Weights of a small transformer language model.
Training: a variant of Adam for these matrices, 388M tokens.
Each number is 128 + 24 x the weight over the matrix's rms, rounded and kept within 0 to 255. Layers, rows and columns count from 0. Numbers have three digits each.

# layer 12 MLP down (transposed), 768x192, rms 0.137, rows 745-767, columns 0-63
138085128144118119135140175109151142080106161149100133102112135139122136131172130098095101108137147134141106134104129125117151127144132110152099113134109135116099149144094117159140149116140132
107127107163108129145139066126125138102091141173158132144123127166117120090120092116098098073122171145063155160153194137100133167139109111120099096131120097126077157148100104162129145146105125
153086112140115155108114131084070145093141096209103152065151108141118139125158112082137114137117168145146163149123054082151110089125131092150129115118146124162097139118170104140161119147152120
110152135099096125133150146090097120123113138115127138121183122081095145135153061166127132116141137141142106140175124121130167120165140137120105126105150115111139143134078120125123147121118123
121112162126096130094113151046095100115128131098137109158121133150136159148115078122141178160115189111143139135138128163121113091137162125140112152102163134111152118142131137126112131120074153
141138057082171109112110087105158146080098134081119087091140136126110126143101107132096118118116116161145157171131154106136133184116094127118142135165125088138123100155115102157166083144120111
140139123130119112168155123152138106142098119124102128121137126148146143158146168156104100108144124140132106179134132138133101127170101112064149164131138130121103160116134102146107156097113078
107126118153135130128135158095176097131093140102110108157118088136139122153124131165147139143062115117133166138127161164158107083106135132141125129133122134146080178133155110166134127132161127
131097121145120123121120153118136129130139122132122122131076123159119162129126126130139136121087148091139097134155113164149131078136096114135097111155142153127117106098154145160128120115132158
134137122107158170183133086147098203119108152144134159138059124096164106118149106102111190092151131136141129132139119108150150102129157116126197086113097088107117121076116138148126123137133129
147084124113140114152113109160101150133154181147106140135089126173112112054169149108127137138123151114104138105112095166150138136126095124075137121127121148168136197117132165146138142118144099
135165125130112131160155106101155154089124134110178119151122132101108095068112118136083093158086105089151113122139130090156108145148105114147123124121141085144136132142136156138157127192140129
143135109132114136132159086116113140094100163121087165115135113139109146153139168146145154151137139101133125139144151143131118099135102107145120097153129093098113119129096121111092130164101089
109177127149084155131153163130141137120110131133098122133134136109093130079141121141135104157131111128139089138142084089117124089131093121106153114101161166134135114125161140157145142131122128
113139138148139089102159186149097083107132103132092088137129102133131126132129130150117129166098140115155130115121082148116128092139105081147125117111133095136146151159095118111146085123142141
154117091102138123120130128138140127140133139112159085161121138159115104184106154131133137132138154107079118127141117130096122141084169125160103135152081127149168155136106131171133115131129075
126113111101142143119118119132136114097143096164135167139124137121097116197135125128124142142101153118132173134141106149170049092107094138156080126148116142133127129126152124090151096151148130
112111156132194178130101066152143172119142096146148157138114149147131117068124120147151106121139157123148139142130105148143101106133143140125132135125114096175135119120133088144130162165098111
116143131177077127138135214108135117125111145144132121131135105119120163140132103086120138127113152119153117168123153086135117112168095136106123140152155127124105160101147138109102081119121174
111116096142111120116143169106144145123112113167183112123155124112117122102127155132145121119114132134138119139151178140104154107121098111110151149147139122098110115083136114135126124117119199
140069127139138124118115103187117137168091169104130135063103168172081150138184087162136147121141137151164150099183124158146136134121114114132142122104173136133162115125147121115132124137151132
118128121130112128155133152104107146139122111185206097075105095108119168100170148146157141131117144125128133142168173151120131093105132128125126081138131124116106137116136113130133155102154147
149109140123115104092129149109087143115170104143169151124098135104109161103164104122085098159079142141121119144136128144144159125132123111150170147081160149139148122094141103156076151118141105
# layer 12 MLP up, 768x192, rms 0.143, rows 746-767, columns 0-63
143165157127125141115122163120082132168122131099124099156124109126182088169131145098102128125106147130102172083113184138126100180123147147126122123174137123114122137081123129082045165157131132
122131169119096135133125154156115198123108139121149118146134109082115069174114118095157170139180094146142120098179126140094131172152153132135144106114120120125131120135110085128089111110141173
128119122122107142165110123133095151081146163066161130105147133127103120160139170134111137130183120135144135131135094115139157163149126122152135118135158112090136113159096118112069130112130126
143127155106084112110116124090144092142132144113145131126125140163159139118121123131122195119116088123096107101118114085131118125103157102139152128153135133105141110129199138129147168129142129
168137138097157103145110136061122130146108124146073088138094168161140118135124185123128148094141110175149123130175144141182104150134119128130177084109103149111071079108177119113146119117099095
154109108066136114096103113096137151126160136078141137148151135124131122132153106119153146107149105106128134114141114142101156122131149148110099135116126116138179144115123123091113121132121104
078145155119187148150097156124117124143120118129122134146085105105128165077143150143117133128129116110132142109059121117146123134096180165108119148140130129094153119146189113144166127100129160
138128131118112131136115151121111106169139133085127136123118149127144105126093147135116165176123148171127163091095123126108102116142123131105142118077116102084129136110136147110116135121134110
116138138068135083115121143118113141181103080133180120175111126130122104124118130122148152144166086107085168119159157120134168143039078103177155123103180118109138116120098126137133206099045097
143138116138153126101141141158186108184121162101156151116088128161128117060148135110060124109127174159066122141144110122151111110106133165108103133156110122136173140105115071146136188133121157
137135115073161127102125121131087133179136110063132142132091162117155141134118120095165153144117131123094145120084148117116112170100123170136159061145129085168173134111141112129149116162143119
156129123092086161133162130103112117093189130124103164101120138129128140182112153125130124128129127130108118121131133146131190138116148134140122129105122123085140121162097155090118123121107144
108118165128121116098143147124148140127199117102123097128137130139134158134132114116121172127119146151120175106090157123127117138130132129143106136139147125100153149113111118139138149105145117
114122148136186095127144135123154118139151105091130131135124137139154164129106105130139108136122095155143135139131088130140134124096144142127113147117092132110089107144097120110130105093109135
122120135114101118106105143128143135119140123145104157114106127119125197120122163125128090102161142111146116122133128118111128151076118119141115148106132133092172145157137137144113152101133111
091139150110108139095112124171108146094176174121117105080086135147104119129118159133107150141171144121140121110122098075143174165077110104137182094184171109177106111152123109142184123123128170
161139135087121120143171129124138081162173115077120166153103094148102144141111139106097138125159139101124122109145149088151092117099121133132132154177102145120151128108135113153102130101098111
148122178140116110156151181124097116140151079143156086115119125133144125120092128140111157195108097135114116079125126105126119153127159107125150135104189136099113133077125119133113157152137108
097134137142162120161128120126107144143130094130151113122090141136162131170088131133151144128132125122096124107106167110142105155141145102120182102086145113144106121097112107108124119116116120
091102130109200158144135122090124155143181132123121077179101119139194142097114157121154120126178135157135136104131090118113133126145199139115130122119139103125145108133171144051123143112129178
095135152137117108169116130120121170145104133132111136177127121119121088129127134148128129149144177117136162106135103087110117162110173162141119143121142135109153149127099158136120139129150140
095133158127140108143121131142109111121148110148151147152080152155087121107139105152116125115114164098118115133138114108090193151111171125124132115133134133147141133121155117131080140086132109